Weights of a small GPT-style language model, trained from scratch on English Wikipedia: rotary positions, value residuals.
Each number is 500 + 25 x the weight over the matrix's rms, rounded and kept within 0 to 999. Layers, rows and columns count from 0. Numbers have three digits each.

# k: layer 7 attention key, 64x192, rms 0.115, rows 7-24, columns 0-191
# q: layer 7 attention query, 192x192, rms 0.119, rows 8-25,72-89,136-153, columns 0-191
k7:477494500437495543492515491504501494513534525478481503484491484497494513506510487479556542491501456529503507482469559477487538491500486550508485493494487522509480514493508541483488503459508494493500456509487505493493525525532502506512524489465510494499522492531506491499470496478479515489526540520527490488511521463507520512490517473500506510470501461453474483473487449487474481493468500490532526476484488562476514463482513478464547479509537436493516542480548492452491506530504507497463498524499525490486525499521494532500519453500493461530491504489484483499489491506542541490
q8:484485572480521531475508502485497486487481513510450509479496486471524548490474533467490549496503511508493485510457507485501503480514458531495495455496491482533498482530513510489513501447516465481459504474506479486497478539472517443534489495495467466485516504526520548523474507475527473463500510514518537499511490478517497506509536478503504487491478452523436453523463434524508486543533479494507495565492496501506506523490526535492486495518508466515543493533491523464512508472480496501512493541518491479496468515517511546539462497475479534506486490493505531531468539487516507513
q72:501502472503500496500516474529539504481511450518456522527516489483497483460515487495452497514511519498482500501506468516480486506496480464523526550527520517536524500463470511512501515506543507528519510527502477524539489529458481481512501498520481482534545535509533489490549480500505489455541486496463506494498504495503505509524468543511486469492509477544498491498468498517510511507534508521452482505495512516490527485499505507497508501503494515462508500512503531495507520441520477477520500454503461491526517485475535487506459541483491478478490519503485515552500525480546504501
q136:492470491497480492536504521504494458485498503484474521493508511491468481504542480466492523478451477504535472516470467500513489492529495487493512546531488495488513478487469522516487527507508499466486529525476491532501541505506485490523493469508465463510523492500522484507473508483472506482532491497466506488492492470533526487503500487483516514512561520517502489517501483521516458519486491487511513526496516531485509530469500505515515491540489498458482529483494448494514511479511521499509509488496532515545527548478497526516517493489526469491505521496458493506495510497536573503
k8:466501511507566532538485526554471501485489531484490497498509474506545548517481510482481519556485477542516515520492498530439528486488504510492516517525479539550515485551489516446493521504544513504500513502520503455498468521511526543466539552511488502525462527501521522533496428534467521466507499494505537488512476532525506528472480500491529481491512475502496497506471516532484501524465522529507527470519435505493450531513495514478503471490546515526476517502509492473547512520529488492504511495509457499518496505463497474546500508544533534484505513503507470554488475518500493517
q9:488493528494487537504485501470545488461503517545526486475512508480492558481493518445485553526501484510510491538492525472464515484501462487499499479494493455487458510483535516491533455509444508486495518454492473501461518505528495491509505482482492511493520506497508512586468524433509510499521538505508511478527522485467476489513539524516500486484474457488511517495493499494504501524502479517452462527500515490517525488509497471471490487484488457490537488499545551483520492453480466528479523527507513494461456520535487530554452521490497513491503480479425473531469543494503523517
q73:499501484537531502509532500513487501452512524515459526524495486500525474458487524512486502491528470487480476509507470528476484511521479467495471522511540464506513478521462502477497513529496470499519514522519457535535487541426466505481492471534506506517508532503572501556506494509465510485505506511463506545495517533525501547535489498488514482461558513540454526513461516502532518539536531509484456501501480545524480500491483480518520494488507489460507518534441508496544496509492478488510537486488496500540511467477531521495510521498490506464486516539477470496498477516496516513
q137:508509502496514467495521515501524483469493487495516549530528464465511471494477497441470499485492486482494455518494494498501517461551473500484490478501495487487465508466503508540509505480483463478514504497493490538481524562486474466543452500486499479504524544502494481528500545473500495473490484494446514498482534516507498471514527503475521482501502488522504486460493456512484478475509463508516483462487494513511509496513501511535494505486480528455482519484488469482548493492480490504440542461514528523506499523519482540518469535514524516489516503478484475507517500487524529494
k9:475491531497487495511520499552499494487464501517471525517482471491492485490492509485498494521513483511499531529508471476490536527520484476536508501535492514506528476542469500490500526508545515491502499494497548479515510524517507524481536484546542488530505476539523506500473478559484488494470474494517516541518472528510501514471501539534520492545522503505507500494500514544521454481527532543472491479518514504512535525511480499533506531519513506505499463519514480489548520519552501490515506486505501529488544479468495509490501505491469466440517450476502503547502479498513471505
q10:513471477504493484489539481514484500508499481460471541524501488514516469496491482539510472473478473468503506493448474502531528493491487518497553538493485514525479500495468508460493498510496471522524480524510471520529478429501489464529463531508525523511496501470535465492543489504485503489491525546476508477447464484508524529516502495504470518507511479455520506486534530470510510506504497522490518510451485516501451480510517474507509492481564529505506538457536498501499523520512483449501495505528491507508492490517539475495498515502510485513519530519501519481518482528526433488
q74:515528491486540483463506509499469451538519528541504483441503479493513498478494512483503531522493537450501496473525469510439532471495508452481491533513497485497482531488477509508496529504495504492461476496490499494510494511500482499478495524515471497510480474517476488511487522470512457484502513501468525514517512468462535498504483508495520466487506485501533511500519511532477516504489520480510488534435498517506462465502509518458494529523466473548519485424521530472486493494471499486478554495484506525494470451530511495557476504535517473481530521502487466559468462496513526514
q138:506486528450518493451497496514462484495498535533497515464487502535511499477491516476460499484484491477525492492515493521486520533494461487519485520501515490505509472541472528493489474465484487521511505495466483480551450487487501502494507549504511514489491468497502528468425513490507514535465488490473491524498430462529452472502469510519487462514522494498541529512510482535480508498517507526497488489468492530505484529466506488485537489554527474496490468453522500492517520505500506495483464484472472494501473505514483461497530513523528508467539469518478486571490485503496510481
k10:509484456516485501481462521503486479520521490487525466491540527522525517512469524462514506529464512459502489504526534536515419530487475506506450486466497534538505524472539504511484544505474524521480526494543516488475499519508479515507500485496458494457497472490521466488514491515479469499564512522487508496537503514530485485513479489503507517466513504498486505528515517528510530482495465500500501499501489510532482488547485499482488497515500504522487517496489496500502529475482500501555510508523474492454528469487440495495505518464531521485451512491528560496547448506516511516
q11:453488457528415501460480501509487494529537476497514491506565529511511479517509527486478505498493480471505452493486515462474553537477559506514467564503436499518501484493497524508461502557485541463476504464481505477504505489621540631494560486545508492514490536493495470523474494540494461545522502472469453506484458550509524459504490541474514468548536544463498544508524530535475507501462509528478511459498520478484510495556465474514528482434468489486481499473527516571506505457554462544453498450477499526495489503497506497538470491497509469490496467472489479492556455531517535515
q75:501486469501417437497495511504478493477474506505471527485489480480532452498560489501487532485486513491463502501470462457557524535522527502510478492493506503526550507528530505500510494472471502430513459571486481449494525487510505534504530493469512478518496505523518532500467500530527541502499533527479521489484509486529475488494546491451528507525519506486509540511541535518467460510527521495480517522529544526473525529480489489526498525467520503499482526533507518478507539544532536518453436509496508528522485518491529501497498496508487493506494486491482503465513478502542499493
q139:544524475510476448546522476512484523508475532473448476497481494462488503511516494520530488487535526477471502473471488511507505503521495508516501514523507497513486493505516479534496503486477494463483479496463485518536501531537514546490507486478539495502489513500476494476506482507517525487522484530514495516476475539486505487490482504470529460534521465486525533507471486522483449533498518508499480489521529499528517495506459491499449518484485513477514491490520487460532509515519529512529509436464483496535456526503511494492500492494481505478519494564525493465513500519502498436
k11:478484517462515486493465494562513475504513446549472539452489523459506478518528534513524509473525514528530493522468509502522463501496476494497549538479557521536512438523496508489541517530495541506497502477505495540480512492504490513517496489540487488488533471548483515535497514489521499493502483485517450495509474530491466521498491505538473497526540527472500509474497490541459486475512505473496511504532504519473519457477543552512489495536521497489471524495533471524470534536492574529505506497487536457524557543527475509504511503491505508506532456545488520503511491475529526496
q12:483501537483484499482530478499522499484500526510501484467512476447486525492479462452476542468493500500500472442491528484481491469493492516506487518495458491532502510493494541464495503482484465462509468494489429513507516513496514513493489525500503499529471485509513491492481514494522452465501542499506572469481489506511477487513506474484486503515522458476490450482501482541504517499543481494510485504481486525471449505507514482515477464467554472518504504487535533440500474460515512534483501500538478540516494485498498498533433497478478520490507472469552502502520500503527491537
q76:519502494445532516468511520503536485504543534505461495486564493471477520502480479456493555448530514537453498462496500490481493482508482530532452465509465517484462517484485518522500483452482523451506492491454480509473503521512485514495504499457496464514478484501512465529493528507485474467488507487507519481498535478460523502497523512518522543489479488503457518488499459460515510465478512456509478495498528546445540487477494499483517487465493470512474485500521472461491498491507504493510518506492499531488534514495515549529447469519493508503505485521463482486499519522511546502
q140:516498530477518499515513497512500494482473547489503514525479456452494534495487482463476513489560531500489504487475520505501492474560482550499502484491490521471474457496512515520532497501448468460464468427475479529472511514493474477497482540455515458470467511497483475487488542454473487458503514480505499509451490511489505499485491508494498496518517488510535493466490440486463521505482504490525492501503512494490498471501526492473486505512480493477531554513525485464526513453468513513482476486485507523527522530533504528505514521501501522504522526548501494463496511502487485473
k12:531482489527508507522478517527465499501473495490484544493488507507523519499515483521473478498471506476512491501478467521489508522525484502500524521498511527526516488498477492480485526547511513487481511506505511493497492511464488505505487521510513523520501482527505485487517475494496495478497482516515513478505465497533461532515509498537477502511511511513517516517521514544483521504510504520476530489501494507549513518515503504521468491483492510532497464493499475542506515522509497466537503487522491491503492492474549475522501497532544501486484504523503545539482454502523475519
q13:492483467534501492507483462486502523493469503496516497523498499502511526513575490492505503548539513495512486576516509494536481446473498511534477490475508514464491545460524500515447509500483481488511513522459477509502505449494483537502510433546486527502562492433521513546499482497480509513461457504501471512497477552488479480551487488506468488524512495505492484535549510527494473508472499505495504494541514517460484538554508494487521499459527519461485496509525507485506488450484494498483491475501513479499497492420468481509525501458535504465529492526573537493527516534530516518
q77:532497493508493508528500502505462520439524520561522476509475468502518464462571505458542513533441505452503541556484490444579500517565488550486519519480487510490477492492536453523497486465506557463475472519551514445448520508489537520484521463489513501557503474455463500449454518513475529510501533519513516479473473507523447493511483520459533513519502547461477500479514540446504500500519517535485537477518507474483530474526495464513510510470497457501507523529482486502520574503519510502505380501503504536552462505469472529466545476501524512609506515490538508469532470498477545487
q141:523474482469503532483475465499467499523441473498519486504560506531466525492525490504527488486486510501493527518479521526543509455515480523535477474553457474480483509510521487543512474476545478479526457510488477455488507527488506498482520490505493473540546531542485474520514509514502565489478472516525491500496479497499484526502529504527488527517503504525525550528492534481517488495509477547480520471505506467479503503543507490498496473478514482517502517473517501508494486495512490511488511441501495501515456479503516541468469559532454530534503499546528534492492533469511504450
k13:474477548464487522490480505501516460512524548494523505469541515493479477505494499551512480468519501487528516534489495474504550480535493492468475504458510514520505454481475515499518486492525482500483517489509472515483493526500501448509479485505541530481503498506501510518464491459509507527486540504503495516482487463493489489494543461550507522473533527463512562505532452482503492538492500462543501493501502537503549509496479509487518534532472487471520493481518496467476485482488499490524476489498496519478483493529526527523494508492508443526496507526528531476496467524520524529
q14:467459534505509504496488511513469514477515508537509488471485488533534488457482445433452515480515567471452565515512517479490487522493509535496472488485506491502489529508526481509509508470459518505494459495496491457474507508516532528519497536490478503545487501531509489502503520473509499491495493470493486493524504524532443494465482492494519526515474544501517499470491506492496486497527477528465512522514520502492477506518499539481496458493498505521497473509492527470503498475508492530483490477510517536472477487484504517515515456473478522515490483513508508476533518472462502470
q78:508464549489506468497497518526523562489498475501483509490505480517496495474460492459518455483493519493468508496519521487549469531472439498527484467447434460486477558502524503532453473510502495501548452488496476485487518459485514510502488524472535497570498545509493504512502523502518496514529503516522485458526488516549491446472529522481514528510469499462488532491511516469512507491517491493466527485547532475447518498502481491490508455491488529543469479536470496516496500454477494494488486514533457519470486477480504483471485494505477509546472483500512515465526521473525468497
q142:488474452531469484493519505495531531504508497490480484504509491485462505514503491479529497511456514493476511483449521492527445481436470479521488458492451470433516504494540485526484468516511525484512503546491477488471494513531514521473513556508494480513496522516505484497494509523504502498534456494533476519543522488518511497494485467501510510511508484531509518506492520493557482523531494481478507474500522454471503478493491505480544444512505502529513487497465522514457503477518499477495511498504514502508534463460492509482489462508500492529582506517513539476539527506449513510
k14:512535502487460495513527478495493458516526477432464519516496517516507517569507475527507522490500463514552479512447535515508520468525515503558494476474539511499507524515486548490512451498490516439534480501507521512511471432527529503493521471442515553472504484497520493462484492514541499514493529551495510471484482496492521479540529491529485467523518456496485467524529505522489536531511514465508496513484490540536457518461519493507551471472541453513474506545534483474509539476498467484495477515482467474461496528502522464479496496501471466530485518529447494511541539498556504460
q15:475482432534466543528486512506481505512487469519496513528505481503529517516493442479472527471462505494516546567498534485488488516509504481526525448471483496515504485479440489473517521567502479481474523458508519463505515496535463530527478488497504510534510520505483509514468516480491472531517536508499520508484486498475516521492515490493514515487491539494491501515491500453498467534473478508468490489517510483489510480538469520511475474458472471509505470534502499517495483508474478466443515488477538513483509493494515481496501523519484522518514488468460487495476461503463518517
q79:513467540498522484490473513528502502492483510476520517469520488529499515462502504486526547468492464492513531524489493489506508558548501516491528509492503479565490506516532479521496488471506481494501489424477488488474472480542475498451478481504512517533559488522510505503379516485511480493577536509535532513511465499502508500489574476479496508444487498504463501505505520506513534501517520510534576524549535532527502484519482532494503504482501518497519498428540520482521534489513467564488496533542521560495500495494553547494493505522521520506528490472510506487519474482508474446
q143:496510491484528463501465474520515469499449497455457494537495492521509512502487472469476522498511520481471476479492492505491505526536488505484495466537518457542479523497506495479504532518487447520493514499508532496472534468522508459467452537522507456521525516540487508520466496459486471488512517458519468512527534512461447474546525555510496519473492483527496474476504522513531524518508515494483511567536499471505503483523478515518492521487468532498535543529486524502496498506510504519464539494495488529491537516522536539504458511496487509498501522498485539501475524529502493462
k15:490519536492496491504470470512488525518501501503497466509510516477533467502525527530542537480508527476503505466464466488490494520528511519502536526507474529482474520483538496510539514510492530518515508474498457529509546523537515517476497482500493539518478463560505505502471490546521532493499475484508500505518521450517493491490525471450520485487526486487485476532498515523503505440493469500492508494500494534503497467504488527523486463496514499499510510493554477524513508528533518508524489518467527465511514516518491555476516467494528507496474535469509472499494478511520474473
q16:504471506422511523533484449563483531571505505506463516491565510455493496523489503485450523416490482514492567495469537554513503480508451460503503503485465503435526496501489534503505467556483503474534503517483515422477519483471479492441523513500500502529444470555513506521468507493470513557477502483470514430480484492566434457545546485457499485543504519487499490514510559546478483481480474511447458446530515406485528489546533468487501442472454464482485405483541467549515539478516506524475496484514521493509496475473508516527480520503493469450527489476501498486498504479534477481
q80:531493526496494516500499502494473515540515522487495507516487477507513510511500508470529484532465483520505494490476512527519479495485480474509493509522492504535472466481505528481495470485498496508513512482499495533474488470500488504518509494501480500534504506464512509515486485515496491508448508499492471486477492498529475493521519492485487503491490504523448504531477490470519501508511484524496509512535512521514491521488505525517516497469514489491484489516488518506501525473484484496493487511509465491507468502492521482515497515506515505487519541534500514475480473492508479517
q144:527526491511491503538557497502492488514499515525470504496525492491489493547514452453504508489512502489522479509491523516452517494463537452495491494510501522483535522513508490498499497531489486487500513532463513456513472507485471501481524462514508539511530526441519510539529531477491505556461502494511497507488475506514510507528496515510485463499482476472485477521469521542495523512469538497479489510512489511496525509497536464554538511461498517526504503522496505475506483489508495467509500488478485458488516494503531492522489504505446496497512470488528462475499502533512498497
k16:534498502537479512499523516456476485458549548475512459529496507497557527548531469478536507465496506444470493473500521465538479568533517533478531493493497494471483537453507457520477519478464475493445487519467488541495550483489537543581410477447454556507504492494492572468449435496545490470578507469538499520519513465482486485480520500469504557511525508471496505504521458506479518501493488457520556536513552520490487480478491492566479531535456445474540567505523512540465482536471561496505473522464510518462489534468437566477499432477506502529482539512480525503504509503504523455
q17:488495505527477504429476520490504534470480493497489534523449490519526516490465492469512491581536510511534429511526513483518510495484499533491428569514514461541480513521510507443486499463487468489519518475546478515503444525523501551497517558497524493484543508458497507538523482468521489450487513498489468553518500562503543539474487543530529494515503450534465475463510446492459527520486468471553490510503466589537448488470514513482509507522499523515511543500475513450517475457452472489499468507489466507448503515551488468503535483504467508448466464522502506516524502516465524539
q81:508505492465490490515503477486527505486482472524491493504498485510526509517468493528485510481467492445505525516485501546483482504484509485486488490478481483513515514514506498509507462482486486503508491490487512505499493511492488501498481490534502489489499490529518474465492478504483512490460503480463480488497514502506493488505512456487529472521498493518488500503492513496489521481478456457494502492479507506520475516507511483506505511488513529513531499495543525497528460492521456471502489511509501487515494494520518520515478495479492512504503524505510541524480489492505494482
q145:532517480504463510490497439481506472466517468453495479520516518475491510545472502525501537459512470491520509494470508532500495504471499520500538457511484482500503515511472488522507461507497464471498456501487519532519476521518483544546485499498503526514498500540492508549476468518490479522481463509501500495497504504533497499502467489536503488491517481479510523518490491483499526530493468465519528505495506481495512528500491484480519493506542467500509475544498492504515510492506490494509477484496505496530527499516469477501467492525541517491535489513489493485467523530475530486
k17:468506473522564509539446520562490511526486512518510486466507541511504501476510519500441510482464495552514522498523471528498501476526493491492505530510475518513523427522519527493503508564542543532501527473501497474501482495470529503453515557543476515454450510453512441501538550457458510515493467489518486451497502502509514463509441447462490537491499516519519492496494537491502493517495500531481486475490455486513510497524484566457459469507497534498485449437533486525515481458494494532504591479526523466527503515506519496555511518505541545529480478505487514465486478473465501553
q18:525488460528456491433507476474489494498476465492550511515505535499493485483471512493471483514552468488496457506579462505541485533505518509498458508502521481496460509492543454492493477516446520544469548486529525482516480471585489565549461473541539497509546460507499488511477520490462504508510505474507417530515524522509576544507485504490498523487471527519479518432545526449502485499454477472489473497540514510498509452507501495528490556508499475537523530510467493501463458482474453510465501501482523467491501500542475504487519478487489497491487519485491457445496482485490543491
q82:519517501487512493508512499467505506506500533474487479492506496498533506509517504503473530484508468467489526485517511508487481503485539483485504531478501462512506519502490484481503509499502477519490479496514512511507514493490497495482518504520485512506484480518523503480451517501523501520510491500461494511476456482498481499498481493498459475488493528519502486468482503505488506493491513466508487469474505477503506479495487511509512508505501487501507535507497542463504476521496486507471548539482506514516499476513529519516487490504483487451473520468510485489485474480472460496
q146:496533501515509524465460477467510534485465499504498509463502504469516533498486500536460490515506481527481492491545453502497493504521549480501497477524502522523518501482481474487504528491527463537497486487481515480499487509511456528529479536534486520484530506531503482483438478513522537480515493510494468505531454496532497504532503505480516509466491497495528475450492440489479482524505526494539491487482512511475498490460493530523499518512522514493496512494477498480500524539488486521491530480463512526513488512497517504504493520500507494492490500510469471482469457488488484485
k18:491557466540507486507507543520492474482519482536491479485517518520494500535526530532499512491503439499538506504492527516474539476506462502490519486523456527481481480505482568470533460519476507492482479502528498532525479461525495528489484497534516507506520501484462503520509549503505490494460543507508525500457502528501535495489490506527499458490470500479485530522469499516462486549483486495526499552478427484541529475486534522487482482492518481462452478477517498520517482493471513456535533504482466477493526549525490494506461523529514516532497518515471514492495483506512481476
q19:497508463492500489461469488467487487474509461488535512517498475494467503487528553532502482476497490493497460498509501503533496513512556492513499485526499482463457541490500505518512496522471521465528463457481501515524485492537495570519474509502504487503522505512465516497532522514489501503494527479528513483483517502502506481470513536491494525536499547475501535478516495460509509476442477478506512414514516484461532458497494473510525497489477485503522529437510471537475486511501508506512484501470505498518528478491494527468458485509507464495498538527468491475515465487488476481
q83:511515499503481548492464512489479495488499513537501491500462540523489489523521531508480531474468473496504503472487484510485499511486512480516493453443519507475501496522493488483482498510466515477502533484498494452483533510530567533511510469503527535501498474473459497507495510519488519520518463514519508533524469508484498473489526479492486503527476513446497485502524510495499509537480519475522480530480503475477526491484489515505527521501502500524473492467491503511485502518505520527477482527487511465484528500517523519506517454501503544518506491548532489470505494510505515532
q147:543487477531502538502527560509480513484526478518507511550513527462469484512480530518440529499481495514499533519551483522491501519454555474470466496474506506460478437538506475536493483528529515473532565503551526521515467473501484539443517465556576503483480457458439490528516541531475470519468443507477542568503499563494545489485477530527514531512443452486482439488490492497492533428514479500498444503469432468539487497494471541501499503534477532494529474481480479506507476520499520506514520515459451484447532488524511458484525456478453522485455472528512487474525488493484514553
k19:492517443435460460445520487455518546533518447498517519503498481518462491535487439514545491527507514525528486527479560458499497495508476535518443483503495489537470541498474527504547508470481464473578461472501554513533512454519464449499489483480456414560514465535498435512492541497522534491492582488502500501505550463479529495513513522519534508504518501504458481433476526513530515468481517526485519531501526502477490459475555466469517507516466474585462533503520515461460506489486474489546491538535522529486494437548490479459511517485487481497553542460503513475490511468517505481
q20:504493482536480510483517499505495516492524502529499527527482506520538496480449490475517495519509506502501454505519522483479499524481525533491472483505537507553520484544490464446502522503501485513510519458554514468519447498489520550491494510541515476472543487526506508512514540487479454519492507502486510577498453548491563545512464495507513488459491473534466435453472496500495543533483502461493472550509471507523477516491497504507487503514526519524497529488461502466527440501481495465483501543484458525448492473501465467492506467478475524479456500552519498480505486502482519550
q84:481495488470461479445525463511514512488487443502471466508518473486494508515507501525469502507519517504486456525512471509512524495520521485537467467523485503513499528505486528513488489479513492477521470499480513530480496531531455491538496506500448506510481513536497491458506511501541530481491544487489479520517492443464488507485519507501500519505493480539562527499502453499513428441493485512481539489504518548477496483453489496491518510478495457503526477483514488479512443499511507482498470465506486488503516493510492491531431480505486496519512502479487516517476499448490506497
q148:499518481539436501484492481500529533476527470469494465540517498479498531537495538512461497468488478515489489442496487501551486501469503472503504473528472487489496499509501520483475457495483540468509505468485499530465474500553491535496521536515542491499479468528491536504470507487536486522480509475538511486524520530504535509463489470505534540501488466510506497459527454449519491530489428426532487482548497516506521481416445514463504484499495455507549498502511437469498463553489537478493478546464499476470552505512476484468497500509497521517469495534497493484484507486449503553
k20:490541470593539485577462538553472495472498502513485510502516529521517542505487496505424465512503470550474501493525479590491495490453515496465523540524514516502472431549484508469549507558504564525552509538469476516516443448487520543463514544583502561503518512423533534557535535506432482508478472483533516450483469548488526466521466468462487490502515482496491518502473542496439480497480492469482507538489474502523466516535485526509469460470522516470453502462460490548513485449482488540518533506488482458549511515513517471575501522503504582506479459513485472497515514457507475525
q21:506529503474517465515492513500513503538536529477517486483523507519495471518485473557500519462471513511480511484498548537533489496509549498482498493496483503442491495503499472562502506507492491513505492484487470513523494511517527508502475557498516533511456474479500507452487543510473510469501504479501464493481555497485518433474487477493519562506504508457542518485521486477498493458490495517505511448493512467483490451476458493489479500507509499514501484503509486520486481534529524535508493478475503516507552449518471521514493503523545511498507525501479497453490516484467473468
q85:528536457512472490501484509491487516496479525459514521494486508500530498531484505503492487497470476490519530509468494511488491519461506483526491483488502499467544460531511469519484498498473471540506508511532513469491537494508495530514506506519527528486505428466528498478449460509501521509466453544497527504460454517535500515515484471503465466489523494476508503525556505533438480521495496488508504481462495497535479516513502488528466482490534470537495476560512522487515512483479512470514524529469489454481483522506503470502553501491513508493463487475491518497484510562501482496
q149:512499479526548494532523514513516491516488516506509542464486521492520490495491534563487483518480529489527474527539500542487504518465492431503492525485540547517516438531487468524471539528539486548519550515555503483500504498466510506509492509515503534505483511469520484504474498511484529531530481513450523534467464497538530555533455496498502496439549526528542488522474509516456502466514520514488482513508469545497473494509476519532494512504550505518509476521463533506506498499485530498496483474519478494516524449465494450466523503485495486454454481512504537520466459523482458490
k21:505502512403452508419505457432519534554531479505473477443524466517471523530490476484547539473505514550519486482448584466541487487512496532501487464481434465488433543439515549521516459492474477459566415514465530529499488460588470475494531498445487459528499465513472435463466585442507501501444569513500522493499561432480488455518532495439520534469465420450470491461509453462536500483443468512491515503516520463451505449418512428434524479504494459590497525470506551465419511473524482519491503508516527530467498440548471518514488494484484486563548509435513510478497536463486508468
q22:488537481491511489486465499543495500497548525488497507498458467526557501516462508540537489498446518504517491489519520529485494523455549559443455503482500514529516497520454485525459472500543486534510508498526472519536467512489530552495492553526536548468460502530536511507532485543496495526433502499519554511491484548547518497497464484501485503519547486521487474473496471488506558497490500493490495517494470484506498514478478544483514479520502509524512517533481503504577475496532478467523516514485472494498535470511472475496510484502489517503450501549547534490532458499471505564
q86:494478500483511494496486524478454524519509489499540504506473467524514497497494497509521532473462480505553507493466555517475525510471503549462486479471477495477494525483507487516493453472488514483519516500537513463467533452512530558505501521474537503492453469471495500501477514509476512506462489519502541495484512521485520523478516512513501500492487486488478497514514508516483519482474476493500482489491501455503482506543506481507500501480540504562497485504494491514488503483522512490513514509487486488476529461497520463498496490501511523514503511505542520476494488549482496526
q150:510476469517522508489510531498474519502506523547508506477472532495503481465452536539491510530476483511529547500554524547477528506397515502462507528507538540494530454546492495506461461499542515515485533474559482483480466501491550527489535510529489510487451484475468504500522509535443517512496478521459547557507472515505530562503469525508503501486496526494491471553466521504496505477506511493492462517486428454518458483507461547528512512520518485497459474490463465531535468505503495450533504518500498511483524483478498438491522494489476549479472500516515512521498466511460483572
k22:505523460457512517464510496442524582523531480480520498497488478536503486506488474486513510490473480513494501523507519523537498540486475500495486472480509503505442503484515500518526504470506486501563492520507516503496473448518469474487483496477518474543515495482494434480481554473500511496455511509518496491481548445535527493548536495470473509444504480502439481499520453472507541503468485515500491517486505492505456462449525522466497481492488500542480519513469529463435507462472466465524520520521508531487465470523505497440524496463485514538512523506509531479481491486509479507
q23:484485497502521494506471507515487522515527504531500505476498494526541507485478475481424500508476531489485568520544495488519498519477490532473497487482479497530524507523483489527481525501486507561510471493497494485485508512489507522543502522485497541527468541502544522471509497536504511538531477484499496491500495482553467481474471514488506523510498550483535543486461498515481515513475471531466545494498490484507495448506503536499484453540490505496498481517482534483516496483517497519494472476525514510486475486496455485530513483480488494516488472475493502496536487467469505503
q87:540499484503497501509469524508491566483508514476547511505494494547532512498467475501517475497474489514511502503519531500484517541480478559477505496467485492450518467525505480514515492501498511542510502468509518478472519447501537529481500539465503503513465449486487494472529490531496507503492479544506513480483495514558523478487522510518483518502500477485479497487502495497461535477507491506508466508489479448523481518538521490488514476515536528554497462515492498513526530477493511483526502498487465513442496470492478461476547495485471534493487464483501492491510493520488451500
q151:520512465544544488527518522505494531470471508531502532484480530513532481459469487560528473535495499474481483524518478525481513488464475483479501528502554514542544483528490479493491524531507491564486538476551512479494441480495531484463498518505488499519513495484518499492554526495484526527516519502483511525512478532522495553506460534524488457496507503473495479559465531526469523532515545519471466544478460486540456476534528502480501552549484481519503467503452534481504506490480452481501478523485479504488486497543513458490537490455492505486482516491510502519493450481496453530
k23:558531491482455481491534473470564532489477490463497536467492486524476439514539502495519467505479494485493499519484497491537490559509495472508499450456528479448486512481498481566507488494484502481553463534520519551510528463476474469471489467457563500549517472510509446483488530477504502535485449561483474517441507457545506469571527529486470472477491490544484507518548464464524532491519476490476461517476524501530539514463513477530509489471475490526487524500499531508486541470495495454500491515475495497464475500496531516406523527464458490524484519493518534466515552504498459482
q24:533534480490487473512470498525514472525496484469503521508503524506549481511516502537545486538493486498525470504513484533484477525467496503494469526496505526496516493498445472503443524521525478547515538508525489502523505491474541492508499521518528509458496490493522509493507464539470517497516498515486511543486490536504524531511470474524479469501530490519491488515520506508508542479488508467501534498498473500528489508533497480519485538530504499515491514511499490492520488536533503487494467521478471459525491482504499476485560499507501464462482512500520509530493454546523496477
q88:553523482541456484552486495512479510506480472442497535549429512496520470520518515514506473489466468454553483526441515522504514523521504516524546504496557547480552440546516427513485522514488493513508523528522541454469524459479541480502520519486526502515509470469547509464489471525484544500492475549496510541433468500520490503529480498495500466507519499526525497534538551504473498510526486498449525524507500480529490548544532461545474498505531519498477495540489511534514547501482506469486449479495464490519490513490511492476534553465531507516496540471540542501485501547527456468
q152:549512464518511501500496513535497516541518499514515526490518526508474493463474498555527499512476469483525496550502484545500515491473493478493556544522515561495541473517473481523456510524516524524500511523560512481494506503481534513497518486526503518521457459489515520514505495517501503488509513535432522541474461500545499527531456496532504501441547514490511504559494535508511505476528520534471473541477464495538484510522487502547467505514571505485473476507477477505535520475489528458514461480495488507502482492487507453482519522485519467463479523477549516530477473537509475495
k24:518480474495489523498518493457508545523496486492542546482497484529476465485508514477506491503491483487492531545514508519511498551513491489467511452456519472487490471516520455544495503495490488534532508494484519533522490482482471444458456485483543491543511489487496460529498531476498479510468498502486439534459522463506516491526498482461484487501486541522491499474502481461505550493524505515468478517472528476530510464478502549533444487514483526518500516475454519493475523484443469504491530473490519524517473469537502519461535509478483516494520479474530526462521467494482444497
q25:536509476548462493497453492535507525519519488525502551521482516498523517477511505481536450546500452491504505514547471490490509512429523491491524489489522522513508561521479476493470515481529510540531481505542462500507499512504531507509491473521504516496475482487503503527519453536477497497513512521518547529495463495523524548547452506512489465441523502507524477473443509507504559515529480475458505552475471484528459515534510509492529490513517455514479461467472504504528508450520509491492438485494470507499496524532481479491518491494502479496523474489485483546492451543508495524
q89:549497518496478518486501490496503482506494485524555524504515477541538478483492481447552492536486507496508509533513521535532482512484476555490482443482476498436507520505503480528508513498492541509545463515488509437475500488460499495485452560455498544482481447462489499503481531516485434525516501546496479506502515484510497528510509477508526516492463481527491518473497541483501555479486534496483508490484482477499491491534524481485539468491531508556509431478452513482485492496532478485504481507501484503488507461485488483481533493458514520569492503486522490467534520517474497498
q153:527491489537528500524467458510511509517482475512498522505512480520545508483492520520521500536500515515527528496533520530488470486501511538533501489487521497507478470500487461478495519508509514545525490491505531463526485463483493486503486552465542514496514482471534464497489520519467492514525515496524493496495501488525470544528471475521491476497492491516541505494507528515511556524494519497481508536481486479501440496524542523468510506554474513574536474516462539508503521491523482485491495518481466491475523453498516478504504498485515503513512514502479514534486502492503463492